Part of a small language model's weights.
Size: 14 layers, width 96, 3 heads of 32, MLP 384 tanh GELU, vocabulary 8192, 2.34M parameters.
Architecture: RMSNorm before each block, no biases in attention or MLP.
Training: a variant of SOAP for these matrices, 95M tokens.
Each number is 128 + 32 x the weight over its row's rms, rounded and kept within 0 to 255. Layers, rows and columns count from 0. Numbers have three digits each. The size before them is the row's rms in percent of the matrix's.

# layer 2 MLP down (transposed), 384x96, rms 0.115, rows 143-283, columns 0-47
097:140147142112167118109141186134131162111125145074056154167179106153115101137169146151128132099086069123087107122152150131088150126136175081144104
105:164128167146081121092078183128163128146111145162087099182159130142151112125170122100157145101129144137125101109076121114119092085107146078141169
089:066100139122143178129130151165151178216124160086153099167115128124094161090096101133122149125135188183106135152134175154101161162132109162105134
123:076150130175129154181141158145128070081142119111108161122081125117120163114174115127089097154146171100145161077077151155145125108129122093108106
087:126125152116110146112088105192168128139134112115104109122120148073111090078162123108124101179060126059142132101105081140145153156082132187139127
101:107137111138154162117144116172132098154151100083099086113149124105110113166086139174086097114170137110118116164171100109163131125142155104124150
099:109134150148112109155128104181107168177115195133134120119118207127168144136072169112189081123147100138126165096108151137154102146192102116116131
095:127073100111085130185135079141162138166161073109085093117141130130149116129140112186081150153164201116131157128067146125128104135168110160093181
086:130133112098109035147137103084120140113124125107109156155174124110168159114145138108118123119155182117068083110075111057145096099142160181103122
102:136149156135151089165174125109064145122118134158137128152066117100185143087176101126116139111146182138151177134157120148077105162157144111154149
110:166153118143078137098065164082100108098164120132133118153132101160108196140182107197172112121076094110120172124109113132121085163134105127127110
103:125115121137133187114131032124137133148125129110108158150105139157147139107199133125119097053110093103213116150085158106161091130130118156118133
095:157130146077174089088196147093092148144139137141121105142110164116108152121068116127062173086101166075093108092144150128114134159152134110111096
101:110154098144092155119140141053104119048114155185141104092086090121119112128167111131170068120153081152114167123123087095166086150069133162080106
100:165119171152167135083160090169168151171148140121174129082103194093124118092135128138080058162106094174116086156104102109130115112155090151110096
097:097148116129151106141135091133112130192174194098158130189168118131161159128159165122139098094147162128142085108111085168193080055092137164115132
106:150168123102149157105124119136110153194123123105112120170118138174175080119171124147101122198165152170107124124097159109148183106093093167139103
090:103105095170102146103078118113170094135113053132152162155082153109155116076144078131127152102054157111114113098104106095091130166124150131107116
092:162146116152179070148109052145125111154129091133180101158120097171196157095133160146090137155128104100128142117139135094168217147120162128129130
106:098161087082106169163165122182083132153142127097117166089116186069147146095187125117136163168153172117110135135156040130131142164072162111134169
108:092094140115161076134124174101141122133145117148168138130139105140134134138083052152136132079175135156106120162104082064128131170093085128136127
090:098091156141124132126115141132161093136144052128077150124153132076175111077139173104155112140084096144146150140166107202074151108158198170105145
115:123087162160144148176104154189161136079175150103120123097096135141117178142081131119091117095171178097117158115096145197106135166158115152117161
097:107152124108140152141102121172101087123102135087149136138180135122136126112186134169141129148126121156127175120150137172114132099140130112150094
091:152123148045125088159075106139118130114111144101119069122151157091085104110187123154200134124152166143149100131118067172067119103100181118100190
094:127117123120140151209085098123146086104123121075102167112145167133155150071086126158126130111111205077111121089162184133149104161104134180094088
139:139131088124150161120098133066177059131092169170129112074136156140119127153146090124210184131081109165102113108153129148149140150123117125108123
100:127133084174153183109128119149138124122091123117154121101131062111088156137064149084080126147157163142118142078153145102154123132150176110158058
108:127165125161134047106079192081140116100238141156152134102199057153125096158138116157155144119133079145150141114113096124178118157153147102147086
100:090208130198120120103125146140157116115061076098089103094143181144106158149141086112108133055099111129183111116133140100143115156123124128106155
088:137106131188099042113139138162075153122146163163133151103094141111140089093119129117091158088117185104169097111149164168159100128129088127108111
089:110091171188137128134089097047131122119070127119164154136131151091143190119107108149097104080142112128090096110132129167104160210089104082160075
090:137117120162165175140140130189126114109112205069192160128088123110134148105150111120167108085204156173127087143139130088164058133086044121108154
088:106164126154110120129120147128176172148185146158179179118137094147160089199155153132116188164119114120127120102135133146171090148143097158107108
099:089144127086116105195091167168143118156179164160165099064207175126161118113149090087097067107151126158147103136128065102063119160127144097138166
098:190114153099167160166136148095155156048171176096117108148146164077121157144119077180128122123128112154143172084112149112188126106163143139168148
095:140121134121176166111130133084139088165083083117119133080125141095199153102142101174186104071100145073125165156097177108106148128176112138152089
096:104191083093121180129109094114130130123059107172134128114129165186132128102153089177110060102121127146174114176101134218148081144133109088129119
095:158173126120180126084174116153134137218149184084117069159111162162072124173170155126136145145169133127125126054127144112131147162120170162146224
116:076131093086075093081180171112115153115143142148104168121127188102121092105083110122149103134194051103124097128133081073115108157132102091082099
086:156128159106143143136096157139130104152124140141162078145147146137179132109129092135089171149128136071160114141212080146093094166142096162156172
113:136102126162094195187072135079157159061127115139146087110127177157138133110119175090178107109096149170115109110152162151101156112129095154099149
092:121150154113142116092166064102187149145095115064118153124104096139140139098136194149166126120099179161140146103138206138167128100170122099075131
100:149145138164061083133098152113116083136137180121047069073094159149105139199119155113153173082129045097147134101116089127139093140107122136116138
100:118142132106161101159089114119069128098094081130051095165099165138116023193093162149115155135146189116132141122166122116149102172154182136155098
078:112137144072128186188097134072112126180160181100125184104157131106130102137131120119108200093057112088156088150126187108112089104194134114126075
091:074171130062110140128137136154135117095104152119128154117149103086138118116079055132101157106203131140106132206141103127140088135086117133143113
103:171156140117173079132134114151117096118104112121110160121094161112138123128074069131143168132156143078112145124090119126103112131147125120139198
097:153097117123099073116056109121168120109046096130166154133117102057157127058094113104049065113121143102133159109124142125135137208136137141126085
096:193175151167075081109115159110139154089164181153175136131070113105110096157093116140168118056137084128110158137158124195133138123101113087140122
096:130146141141151139138113141142133193131151155157105089176119124131093140163102077120121165126166130155133080069125108102111155162148098126147131
094:153111058104092120120178105104188106089103188086160116153131128144167161161123183148096191150130142121104138059132074124119200102080088160110143
100:177073088138150075156132153138117118115102083147147110117099094154100232132165158195131106082111144148111182132125112155127106079146153117183086
099:215128131091165141176142123171083145103157102107156115071120053127151132114123204099159086173097057102171160196164119176155157181191103149149178
100:152099104115066143173099090096094124119113107168082138174130105080074098121137147130197131092149102222117126171105073106087066181108065064117089
094:115133131137103137184107139095132106120157134131117126163162118133151234035132147103118134115174119095144174111104146102138155121147122164108102
112:105134078132099177120120100095060151095163116156141119135108100134105042118115073138155115121136132119148109195127151129155145075057064105118111
120:091161127110122150083084086185091127150083069130101125103196104079060175108157109133174132137109128143162215126199110082144141179154154141098131
123:132113134123084088169119137110157048123147110073139148097107162120081109134112185140126199139143092183154113129146125138111119181103176145142125
082:158161075129155166124080130106151083089131096130072157128213125163140066089159121168149178164066068132172153161170160135158150092162148165090105
106:103077145176108162140144133134175130123112176075152183082165125098115143200122116195152125145130120086123100124098196123136150191181099114116107
092:081110150140140135154176134133163140140092086148155086098181115111182119089155116120126150161158146101123125142140141037126106123122182138181053
093:166127143092139175154097078137102118100135104161104134158118078111203130146125155130126159150197144136154169127148129124066173134103204114102116
092:113030169083115119104053136147100171132159111099056192094129142116139124102113106153109147145180111128120066090134135100103113120118121098140140
090:106121149170189144204169146137074136152191166110106117165132162122173100110184115137090098125175162209114142121114132129156082118101097086109109
097:180126171052106116069097131096149191134064124125130086122074142093142183138188126128149141188109143089181082140085152071101160134127163128163119
094:082152122156099119151168158157176092090172133102145123100162165073101094145149120149143101180135154186124109137110139157186114148093111126108153
103:121116140088102117180073083145089089130106172110096122142099156131142123125047103108102078087127119114154112140182164125110136136082149083129130
114:134146114064101089102126101082101101155129118108156128116103163138145141060134105108133117053150148096152073148144148127082119082142138062085142
091:135094198140155143100189078148081159159179113110138110184161131100120159110172168164101159225103183130162133143109133102145120141162198137160103
110:103149120132156120162123143129109062033145125124071151126162177154074124107132172153166151140202132134127159130078215111151117065116164157185130
096:150130122152109117146127170071123124163157096146190104175140121139129156113125174119160119145122148064175033106127097114141116161067104123119091
101:175201162145120032195148142099110105144159146150132123117122108133094088150086184129166105078113103089091078117074151114125119128108127136138158
095:145149132119145134147153142081184148136160126151133176167103127126105117138107105142174116080100129127182126156147181136164154158099082059140087
113:105157107116171154122071130108188100083088180135133124128117098113111075159138156138140180113143106119135140164087161194030165153094126099150144
111:132126170155122142124129104152151078141129094079115110155130171125113171150089134145105117034169081189146145131067122127120107137133136124130106
090:153086097141138154057119135107109148118196126170110133148137152095130113083139097105129117064160113210091177093056107148105143158142180148111102
104:165139158110156134109159110146142081074115107087103098122092149166084140159097099162163131144146128127116145132136061121111175100117183069097132
081:080130151090118142151085182138179164180101115082111155138094128099190123130150151195081145108183158071161123157141088194126102161160134103105109
099:127181218181115118100126100159153204162135115110136096104093127094167144172148122135114161107176134105108136106088083178152131181078154149096106
089:135101087176072125149122114100113142119127120132195123167133094158109167121135114158133172121159219092159100091079048145141180128102127116084110
101:154126132115153123096122151144158201183105127081132162151122161105095181102125148129137137194133139121101117176122097118146114096165144189102103
104:145141187125165148121102150073121100121132060106099156145131131143202114132161130161119159177160211116167075125205151077069085153157088147081119
097:168125065050077060128098110115072128133088169140084119198111168143121110107150075072166140161128152110114133082151041122157155155146106174112115
118:014152114159122185144170118176124111152147159108087175141142183187155099115117157129099145173079116146154127118136157168125125123103164124122151
083:141156102162166166068132128129118130156191153104117094094132120113150061153091089127138075149193166139108134120098168182069098114113129101127137
091:087163132126139106153135118083165164142123132131125158078131132137112108122154093130069201109137198094102162106190107174117121165150094115111160
097:109081063107101137113119120073181131134063127150074121101101121083080142060075107159108126058133119111097152156140135137088144146158149079119130
096:189110094053125117137100185128173091161156150139140086118117134149126075150156144127158147123148139055142134136108116109055138133131137120117166
106:188068129182148172063160178130117155141147091120101142167201108161169120166101184116146106166185179123131170070097156158165152098159105110134126
097:124096123155115137179102115195157160111123169126087201139063111121107108142136121165141137123040113146127133112166166111136173130079130122172115
108:125122129138096090097086152104146096165123081117095135149144161174122144140175120159182063128115150157149120072107047135109142115074158151154118
086:145126146222158179151175101133157118174076091141121125123140177115112139143150142148140116145162178135152131076126122145120094129148117096169109
099:117141110117163110134165137160120098096151103085113125118146088102159177188159156172127115127162114033167134187111121134149111121082120134199171
092:134145174083123153120128116126115161093145129092164128095129124125105109145179129127122132123126061134127110137124061203124157209128123068136134
111:118165145096160082130178172167155154134138150158169091174164098114077079134102127131177100072140170126139095036164122067129054095096092157152127
105:153101113103149195139095149153166151133110121133139154136166153155154142138156128164193070123165169153154159129133122110113115163092132112163109
092:182114139108124093133144086063149164099109171162086132138127177090093146104092108088106129153148143076100047137152097099103116106139141130150157
109:121141141108103103147154116156104079064130104106207087139132133083122176150191189098115184127108083144142117148131188157150133111110103145122110
097:181129136078158124192166141178173161110112112101107193068085074145134128126123097160104155150116082127129114119097132107183143197144077128188132
091:138056120106097149079103150106126132171158108126133130046131164109168045087087147141061197128122139148114132057197123113106093098117098129147152
119:207134147155094121083166109146054141109124141106100124117145099110102100187112153098132171124114142179155126091115118089140084108173172179136154
095:176096167156132094139135128105051133177146184129113148137111063093172135102212101080087158154064129111152161130124141137101142104118177176062128
088:158119220164104091113050099075123105127193094141095147136128142101170153106098121133123096118174123130143132128104148215064123090078106127155100
108:140176070110107127150146129125083117090094138128123175152115142133152067115155084144170121148107143094079148105179079156150127199109097070115144
085:163154181081142138138124116062080197119137094117133073141066136123117169168151150135127139115138092080187174136114097067131140149103185144156124
104:176162117061147109109180174139141124142095117050107116072123107130134079086113141171109125139100104147133076151083109128157152096120127081163096
090:066113137096137159097136150115115155163175100141171126129115137105086114103090069046058096135152143126142110150082103120143131196158127088129076
089:164113165099107121089103123127119160171117129115096125109101139118125063133152111150115129098113101115186137163089084130135137160110111114067154
098:098140043083132172116144095121128173058071140090170155133104121109144116105185090097048139144164135130167074142110142139111139145172097109180169
097:150127105120145167137122134126181144157130110096114120177169125151156174094169097141107164143134159161112064110154051124084113153118128136168112
100:116143082126084136159146134116146153104050129129101171143126071149110102152121099124164177135053133028174075099184069104122150097148135135103117
074:105151177129106115142115147142125144154116106103064177105150114094122124153208174096139155134152171123168183152116112119084121097107113106104174
102:168188152142119095089176099129142136118131091101139121107097134085110190092100115141040108095074056125151165132105123115100073182115155122115073
107:078150086141124099109187116109148105126155148076094165175066105172114110137106113146136154159163127089087160124176139139090182160195099126107105
100:153054131116129126098144081110153089154134144136091140135123158159121200089067164189062131115075119151131156135120159117170114122134084168141149
093:192199118090124140113098127133137132144138134171163085045128126135091110114099124090105189153139110108149155173103098152131155103117136095127138
092:124160107152143155047167116174075145158080089112085135139181132129092170129148111081156178096137165148065187155072156118178119141103106115132098
122:087105184117097127146158143134142177151101143125037131125095109112116113142092096165175173105131128131108096181112120087144088106029138133180086
094:149119143118122125154145101058125165179052086178138076099087172139108125147145081083142161133094148098152099160125181143095123092132161066124130
085:149135165066096098083098161152146144173152155154165123148112154112137207077155136127112138134170161112119072033150101115129120132157122133112119
097:151109099121181119164125145148127143135101154162142114164126044126130138125133148128052153139073127085077111107098146164127148145064149190098104
099:135179136088147204139135115148112106134082172118182146099134095101091121109094074151177158075164085165142156205128111090127093183188146085126069
094:120144150079134105144121117119171145087184169083077175115133132125143155100201128189160143078069112149134206149134117105119137155150092103139129
090:100159124152106190116120151149135095141147095148099119155170196091136105147175076166145116135094126117113146153145174102132159189115148134132146
096:065126092118125190172153126184095104136114112097110108161134103129108132119088118147198149129139128121166155119105088141135147088143192154167196
103:096138173071103131145114181106149094139119142152132158174078163074120113097139082097093145125125096118136150090117080131135072194141039103119165
102:162153122148225125125090117175132109123100106129123122151154094158105117152074149129143115120102109172100175171119163157155178104145105178164138
095:142154178083081133155106103162146162139078122086106157181106094144081129098065091116114149134110143105165090127158092106102097124179142151125101
120:102094159180125125102115107129122136189093138082128133126128114109146145145133090126135184080109087126096132102136140082161107112086112127104073
096:156088142122141140225132113157133106081133136101121149144026196110128127083151102100090089134159187076076141134137086136104158150086157149132206
092:051098084162125137123106116151098171121077166137163142158118118121126091043130115132106121153156215205098199146123174163111123064093144124127125
110:172167111140121109109195124115093101098175147099165181126083084135149110118161118151157159034168085113098136150124137180120146095098110079114133
104:117142054160112087167098100088107171092187124192047160134132114159125167147161115146084116170168130060170073069082114117127108130100110108122115
113:119145096135156147044126135134126183146139090177146111146068159091125133118134150099149169109149053140104103133165103133101052130140106088192119
099:112092135142149086181083155108137161163135159147076116125195135135133114132158156128037108140138137105185100098166112139166107122175122116084128
087:113175093145168142080158078119063177112136231120122111087120117166136092142150082093133132144121116113089109076148107073095062080110123070118176
103:119119133201068171144119102086133070156161157129109149131164140036071128137067131159130113158078126125147107136198135110173067126042138183081150
109:137176145120078148100216126168184123088096105133099117154107101158139111160121134120129172165129071085119167146126186134132109135102136150155121
090:149148134132119192105148198145174101110097136101174137135074124169112126152123127098115053141149078050093086176188148149137127150119127086126101
100:131119087147077147108188191125112144220158111130121144184134131118145134135077143139084117197075099153132167169171058135136138139119116138140111
# layer 2 MLP up, 384x96, rms 0.136, rows 144-284, columns 0-47
118:066155101112185138109153124115127152146189094079166088111105085135135085095122150147061099100122145134145124128154156189124114167113085144123142
096:124109079152086080131094168162150120133131079108172097135148112152176149149184133058112112094125095139102060122088161145125113099111196132108144
107:101132105138166128169088072140182126106156160097132148127087142196160086110185114131117142167161103123172127109056170151097126120107129146121120
080:125141114086157135115112151099071156105136108088179141134138112156106105133112146153164115088116170191109115193176173119120092078174105126159161
109:108119145152134186117102159074130117167121141148148173135083087080113173133135107108118181116089162199115157132155169163088118168167145096160131
094:145137106128118112114108197094194113130065062126147104186094098191124163097139112113127147100125145069142087111130167107094151113082118159121127
106:182137110143099119087074178140134155133112151129155188189123099129127203162149103127132134127158112195132097099159102103141124147125146112172138
126:164118138128150189127092137163122122133135069145162076166104160106105096141111179124116102130121067148151197191202130174095144212163117087147147
108:155146087158156148068129116175202057118150098103153122093166076088097084169132182106074105227122105100136144198143127107160130110124137159149166
113:104129106061097114139133107138151155129169139122085102148164147136136113172097174085126142180131070163079064071153125097089185165121092151127183
100:080080083098102116113106111154146083124090101145095157089128152134126067115109113127138067199079139166136105068125145089134137151134162160104184
090:111138114165194165113144121193199148095082131142116130141107190140126129084126122183102128112129157189138162096112154168111133121168093120106128
097:129079135113179179083131121123083150128071115057101171117102085158147139155174151135161108125126098115146189180122138122122143140125159126091102
101:137187129188169112109152118071124166115150146131162147153127091111121148112132114111158166088092102212144153091124141146144158126096081143094071
105:162094116126095147160115169154163135085100104161128179085137160139114117147054090131167133177113116159112145135147119084099119186167124081135209
094:098152124142157134093160100129140153124075123105095089171099144135118159090148097134112153088127065213149134123101123129102139148125071120147065
098:137101084094140123157163155146080167077101177133106082179149165116158101185117128088153121111146137091090117165189174133147073071140135129161134
110:086094155115075178113179197130129107138106135127089137067129141097070090166089132131155093096142121094114130166109105140093054142138098122134125
106:126154136102176143140166104178148144130135165095159124165068109160137142113149176121143107109100160171122136149166137169131094103163184132136204
110:085112127086106124180141139089163119124170161100124133159134115077160136125109111106141167104136130179138092081057132141130114090057151083086088
080:109176131159065093154105100174104154141149178102127088141105127164127181129141153143095151157110130155164127147095160193128088125150065198088171
101:186128118143131080077130084147178105159128112096181160138113065117131105122169121055106181145081156134102129139156191080130110088107122122087114
103:178128115163059097046087150090131146154127100139159114109099110109120159105091161079131165118142179112038115104069132101129097110145125109161110
081:181147209133129141121100099096135077118076129121121120100100137118066164142171102096136090112145138203192076143132166135104151113185159124076130
104:140128120135154122073123153146150106140187143179089176168158066149121162162155118095143134145122159209093128180159131095118105058096123086134160
114:167120107060144170072062108139156140111129091114150060072113153125142123108115118135160149135086097107089095087151090178086120129079133120155156
099:175086115117107153144152173126148078121157103113095146186127167149118126146087139116111125137116109132155057167197123168166099129074180124099195
116:128106144076140177093120151105133166143173133115097136103129069138127153105181165042085134139145078138155134216193128122098181146121060131161125
096:119137121153179137134206105094089161117174152073147084112087081109157094121124173104121130125111137138110119131089147183163137127164121151154178
095:114213130119135140130116082171125094117110075132127140192157148112087149128161104091147099162137126189115199146131079168125127086076169179152102
114:042122140150156147123108130157207070110119084085127144126138146111095134165148182117125163106107109141114141100090214113105153154119191130133096
093:178148138153095092145105091163184134115074073178131174125107126107114114107117126092106117150106164102135118076104157079152107111111139136114160
086:153116133136127103103056090121063167081158116137079121135135174077094182073097128140149176062160097180156160099128121107066182107119136102136133
090:127096093177126144128081133193178168152187167159127103069058091135120169153140124135108122151143080155103166146113186139123154166108089114132120
106:049148198143093148091140119105133123101147149139165093113146105090094135087187112102138131125151101091132154190158115085035137122112100111105099
114:172158136162062105191119122188155151097177167161116107164116120124083125219149145092096131161172118171083140111124093147134121142115151085079137
080:089166138142134104115130120098145118089080165121062121190145178116182113169206101125130087142172135179166134140151092077100137064088154157087105
096:136110044113127145130060141190098095100104092134191133068132126159152092169103162113166139135141137137141131136098130126167098129175110088106122
119:148156101119156129146110136172140147121170148142067099144144128128114148100141184136156122140218067108148121146114120081068125113179146124116148
099:111088095152118138149191187139145124121104155100154148124114111134070162124161147109140090083117134151100120159020118164163106097114125096101137
096:130112100145119148111142119120076091149134122136163096124158120124151068131092113161087183041108136082131191106088142166121090125132151111178154
090:132137149144095085155110163088127159096127107181173110115117154113113108139076091140074134126171085118163088120114090130097109205114095132156155
111:151125095126179150105109080145120169120103081138175147188162062136103131073153127114108105131127176124099156163133183146107167094106150147145108
101:107136111128120155138168118118161132099111141160164141149139084098174172095175114125196156125094075133147095150101125079157147097198066136141116
085:159133156127123075095125128152146097117140103118201123171118110107123144120129169130172066139178125124138119120157094156061124180094098170104130
120:206043129186094109094134139112136099138134099110110153117126135141132165185171235119182099127094133155150116050158110116122154110123158120137109
107:191136157167091134166123127154167158149148125081081143083141039138112077142174118151089169137167117157155124107129082171104130088107118117103114
099:158154148183157170107128154129166095130184188103119070033102164135094133137146161114136156095206134170069056107132121160112112147135140118104172
118:107126095114165155124184153132131098116103084138072136131157120089133175137140064109133148124117134117122145162132143050133151079152119233102145
117:114077104109100145104116155133091057138138102112102167157152118129122106091164144114110119156104151127120152146082096152163131062123194154140159
097:125149103168202115138108136127071109130182127114077087113122131107164092140065129092176096085164125133094151156177175130119115140160165113148120
096:040110149085088179092095127096155116098129138134065114098136177116099080128083127084031128145149115069153057127137099092102140178093140163131177
106:096145092134105135122114122091139152119084154113100161178126130146167155169088048153079163092103159161097120089100192115046091068088124148076080
118:127124160181195116142174147145157128167129115126199094087118100122171137124075155153096130142106115092141173085096178174203193140149178136181191
093:119131144160074125055065121067107098150105125149131105162103097184121146089098141097121102142146069091101138136114142116152098085157108103135159
092:153111140106166119108137093136078165168122117099147091141118089195115167102150144122116127103140093237150067120144119111123111060079062091170118
105:150099163131149123137146138137145185111136108085103160131142099154159161157175115092166064124124148163132162132179193167130134091155101143129132
122:169093089144152150051088106123119119115150035132155114129190095168142186111170153176212137077119166166096150075118147105139129088164096114141091
070:162088147074183130097069063102118157101141095098164125096129145106129094082079137170140153107173088145150174162110170132145156199108198089142127
097:111126102217146161137138082178158109097065163109095165104173105136153094197118126127148125109114120058149137155119189093138167099197118103103159
096:070122131114102106140104132124121130097144144091140176128093108149129089165109098112102146115187145158090133090141120189166079172103060135036181
093:102149112188100061094182121102111088113141129158124190162133121110061096122104119119146081119079136106127121126159141130143055116057118125144162
092:146135185108119168152111136141079075136160106076116078148119107113151170133129115106099161154149129100207126106067141109113135129075098177163133
105:131129147103098095101139121143164105100095106121118152144116095095110206134067155154123139078108133114135107101116206133085182141144151112130163
107:075105189083151114098184094114122138090140109114151097098102110124140145106105133116150179158113128105154126124060100127201182136084114106129189
081:101125133121126128074163108097096159088105162127136139163147092092174120144153112120100038106143124163128176126075114204116117099123138103146084
108:156109103179047160122122141104139116137176129155117114195164101115094208143125113129176228138165132109094163080191126127116154076098138102152155
113:167125127161173132117149132097186116122118155202124070146173092128108158132110095069136177113114126090129148098073171122118184126146128148086114
103:111171154153125131137107177111129131085061183173118093086100134158147139157069114122134094131142084072099103136204152134060133133084056116101159
091:168159090094176125157151156166125116082097113106108125197134135163147167157155102130160107124098114168146111095070147143098141071177114105126144
087:156122162091109136091030136109126157133134108178077089120127105158166069141156105140103146149155140180083120157180100163090135116109136113105137
094:107101101069109142159118155153162088132111092093077137115131107124086044170116102123124101162180125143131027158199129080118128118143098161122150
103:125118146146081155140105127164075136139111132105108107152123108137119142146138159117119156142145134118064156110104093116098143108117153163110103
090:107062158100106143111151090115163111127153120105145124160121142146125127223118159118163126131126069104172120140097132154136155149131184161143151
116:149133123172182180155149131171138086133130121068128077136126146161125156137180187123140105089194089157150145166066126153139115110127167169117142
077:108181134132117050094187110175203104125098033152108136115143086123091163148099131141159115166157125163167090154194112127149181153089145174115150
097:101100139109131179065158125148132102147184056102146119123201115142146120128147132093136105148106151138132089139133119145097162119088064159161140
095:189146146203123071141164156098071108089117123118152133141109097156079159116161185077108146124158134137126144091123106124140191104155173158140146
108:175073066078114133129123129091112073119104155151151135101160162157137126114146101073152095153110089156137148144154164133114089138198105098131132
118:090127164097167154106090161146092163127124133151091102138163173110147109157126165090144092142144055165072190172181142114098095139113144106175163
097:109141075136165147105132135142123153155175157102100118119140068100101140125152178147115096137094076109170137140120136167144085096099129128163107
111:080122092148104116122086142196139098154138104151069098091154127110121164131118160117138039178136138051090135087113133110122130177059109133095145
103:151113105163199136150169133104129119091184090115210191060108112132154160167132174114116137154124148121067139187089183130152163117109133126164131
083:083131149126086145125131180106134109212161132096095092128092150118141108162165133061174096119090122134101118111146163161131088159090125143167147
083:209131149110095149108136151146089092064117148177166090157137174118127168135105130077154152125168085152087161148167111090135199121144146162082189
097:157121155109104129150115158189151100108122093185188085175162145138085165130150119159164129108113128155119148208115157066121081129130154158120141
096:199103158125164178084153122162105135126128184083127103141093072158141173169143180142130131100165089150073164137098126105149166157173106192097167
102:080124093172125119145170096147104112169134139141122164128111135137120163153103069108127082044098109214130137087128137146136081146102097164101163
090:117139088144175150158151129124107171125127095109163092143077047116115135118167099083168089082136086151136118144140146139120128160104112150152110
093:156156138118171100115090122153088159105163135104136062122139118135154033142130076167104144088183121117116161139132117161169087108108120163134077
103:198099114165182116119148186147104159082092094185143154132158077119134145166119167126018195131124159150115157161160110108174134152091159130107156
103:141137112024095067114081148140125137140158162127118089164125114133136102130123108125111106150110072119067095176154118177147130105122156205090145
104:122125104091140117151121124117064121108153158166145119079111124153150134160090183053139093095126127200101155102128104127145138125140168085100108
098:106113110140159169160117126153136103166122069135067163154103078111190193137127168202140120133144093149108150162139187114139147070119177130125098
104:137167098146128136100131141155156089132119159140145069143143142099151072142074132141187125136138122151170136126150142159071118083115106075084150
112:114158129157129087144077137148115121100162120174203124109067128144155136097073081129105200165059122145127157126186119181176117127150110132104180
110:110173118173149170112163131206108082140170109083180131112109099106140163185150152117118077130183136194134179147114107104120119130124080115144108
103:134161103089126123113081104136124145153157119125149142155113095136125134106120084182121123122135118155181155063109076136111112145097167142094119
098:075140128111137061088158117154124150141182115131138108146156135111102116123123132105129181115188132126090153184140118145096099082127150122138132
072:164129155145085154105139091122116089104062112176076154113178085158110109093181154161161116109100136140053064162124164127127103110151161081140126
102:122101070141141182104113153165130082105085087124146120098133111094154092124136065192161144107069057084133137135139169081145144150165134134174118
101:101085112089145214181130167131119175087133121090156109168150119150137074164053152203146123080123121093181148142133122165094140116127110103122077
078:132148122104134108110151124124130056089135144126047135130103139135081198163212111120181150136120113168127106101176056133161133127145203126122152
100:127110099162186166136136112087219115142107148127148078129133088138150157115111183129143108148111142123175142114155150191102090138093165135189168
087:089094164063108189181186111114172066157150157116088111117129168163179103106126136096117114086153139113156106132125129149148095090162100175144200
114:089127125199098142187088089092118100136161160213120128169140129112101153153151131083146177149173148120138152093162127114087125137127100162099139
088:104123124181189143099103140115117180092142171116122150155127147161078101171100141080095135100165204161127121161176174167148084080163092147098162
095:107110097155093122154176191135149098122158107127166133157157118151090217144082124174107158132155168152091110106099136137134116170193149181190166
085:142105158112053110216095110201120096129156155110093118119082144088124102138092195129178160142116113105094143085085098075115147105101137139117127
121:106106112140110107104121146165059111135064143168081142114117109118128106155105144096118097129125125109149178144147157138171136083144139119063120
089:121098128142180093121084234120112137091097157181165105110112112183156140087136088091206134158111116109108186164113151164119144112155179077066084
081:113112113126170160136141156080155152147189151133202093133127092141128057086080115127096096074084081119125136179185154142149150125163137118124119
101:117098156095133161123079127169200149079145116117103125083179173114182130097184117129129108139111093144128107098169141152089151083148197108100200
106:151123133128133105194114157130191167146137161151205097073131090117085127143139106137147147130156106128097124098114150110092092102129132124128082
104:150164131137110102142121169122122126075150173118136114155143083111127120169166111102169098118182119099112110121137086158118148097122211079060106
078:145111123116208121128171117188138129114129084098137105089120123150169090100107107142163092138134177166163082108206140142115154083060065078124131
097:075162124078141081193099176079168111144131116132123170139111153179129073070112122165130135098097145084148108118112167096137133099146194175161205
110:087097109154080084138117186120149117132107102149090143098114093120110129155090076148164160099083103109110118172083094050117144161100153191120173
091:118085167104077119102143085110095090114130148127140178127151137112124164132130079080080097101142069134097041158168133118118129121088098092063166
087:093105114158174136155129116152146143126127132058090159120100141158082094188151104132153071167145060173117177130081103114142152090108141139051086
100:138127133137053106037116102117129126170094149144105126169163172103096092089159102141140108133152096130125092087163112103079138172107136122134132
105:149102131165175170095134192115123138139097086066159112174150073215155114083143182135118060110083141142134134107130172146115154081078109094163144
096:076110107147101153100143105154192118121138148110114083141145198133099069126104127068115129157179142148080106092082174106147122156138157135129101
085:147152140118168134107107107062083113115137122095138138098113099191083095115158124192157168129148141150126113176102090118097092069079106087134112
097:093124094126114103065118110138098101106073094208188136072145155159111133122123126134129117171099141151109085178166100087145097116152138125123109
100:163130097170101080148070139181158113182178118132113159134054065122147108138152114097137072095103127104119116164098161076177133103114113147116132
097:074132126124103144133163190108117104125068165116164137151090166076132137149166106113108154148044107139106083088122123078073133089146141132140122
098:121099087161132161080146125113159090108146151132153107126178110141128081137126172134156125106158143146076160112142156200163132188082129050146136
117:076072171130073117108070146141185125157092091134129133154116163132075137158102125094102142191162101161142074142103120098144090174102103168083165
107:114109136063123040070088145098121096102115142110145118125118166144104144150158120141130090108130096126080138104103144134136166095135125196137118
096:189172156107147107154149111067149058120133088140117100136118141126135138193134121115181127114105080057154123126116142081131156145160147155143141
112:104088130147122160162134101144141139126092120182126115119130131114108114172066143143108151207114136157154125145163168088122124194134107201130141
109:083108143116152104146115212088149175105157107156035120142152093165132130136183131188112118129128135171194083109167147166116120080083132098152146
111:171124089091143123085106149133181152154129098178088113113148176156120119132108115097100142147136093169099139090090168158168139124088179140119136
093:129101106162157135179152075127076100165149126153176129137117088125161149117218162140077110128112075092151182147121120168167116110149135210161132
084:135054178105138118129085102086136088121105107165185122135139115115097111104075160193106132128151085140193128152158141133135159186114121132057165
094:131151090102143126113157165165104164100136118024098093100134136136145105138161142135101091074213093078124099086087088114051179152104107150132115
098:124112100118152149134161158172175111140073130078084136128095130139076092174139105096147119118160106088109107139059117064065165095116085134110140
088:168181102133115130171162112158053136107134175113081131090122149105120137196080149095114175089132146187156129139090093138149106148144111116103051
104:112190158095102130120135085105142153124071151106099116158086166098068098107140120098106177125126094088092123149134147131056133100124149097104158
089:117060090149155120137106180104133141082090107132120129165102066146094088136169086150083161122170122099084174108092140024120093143158157111107111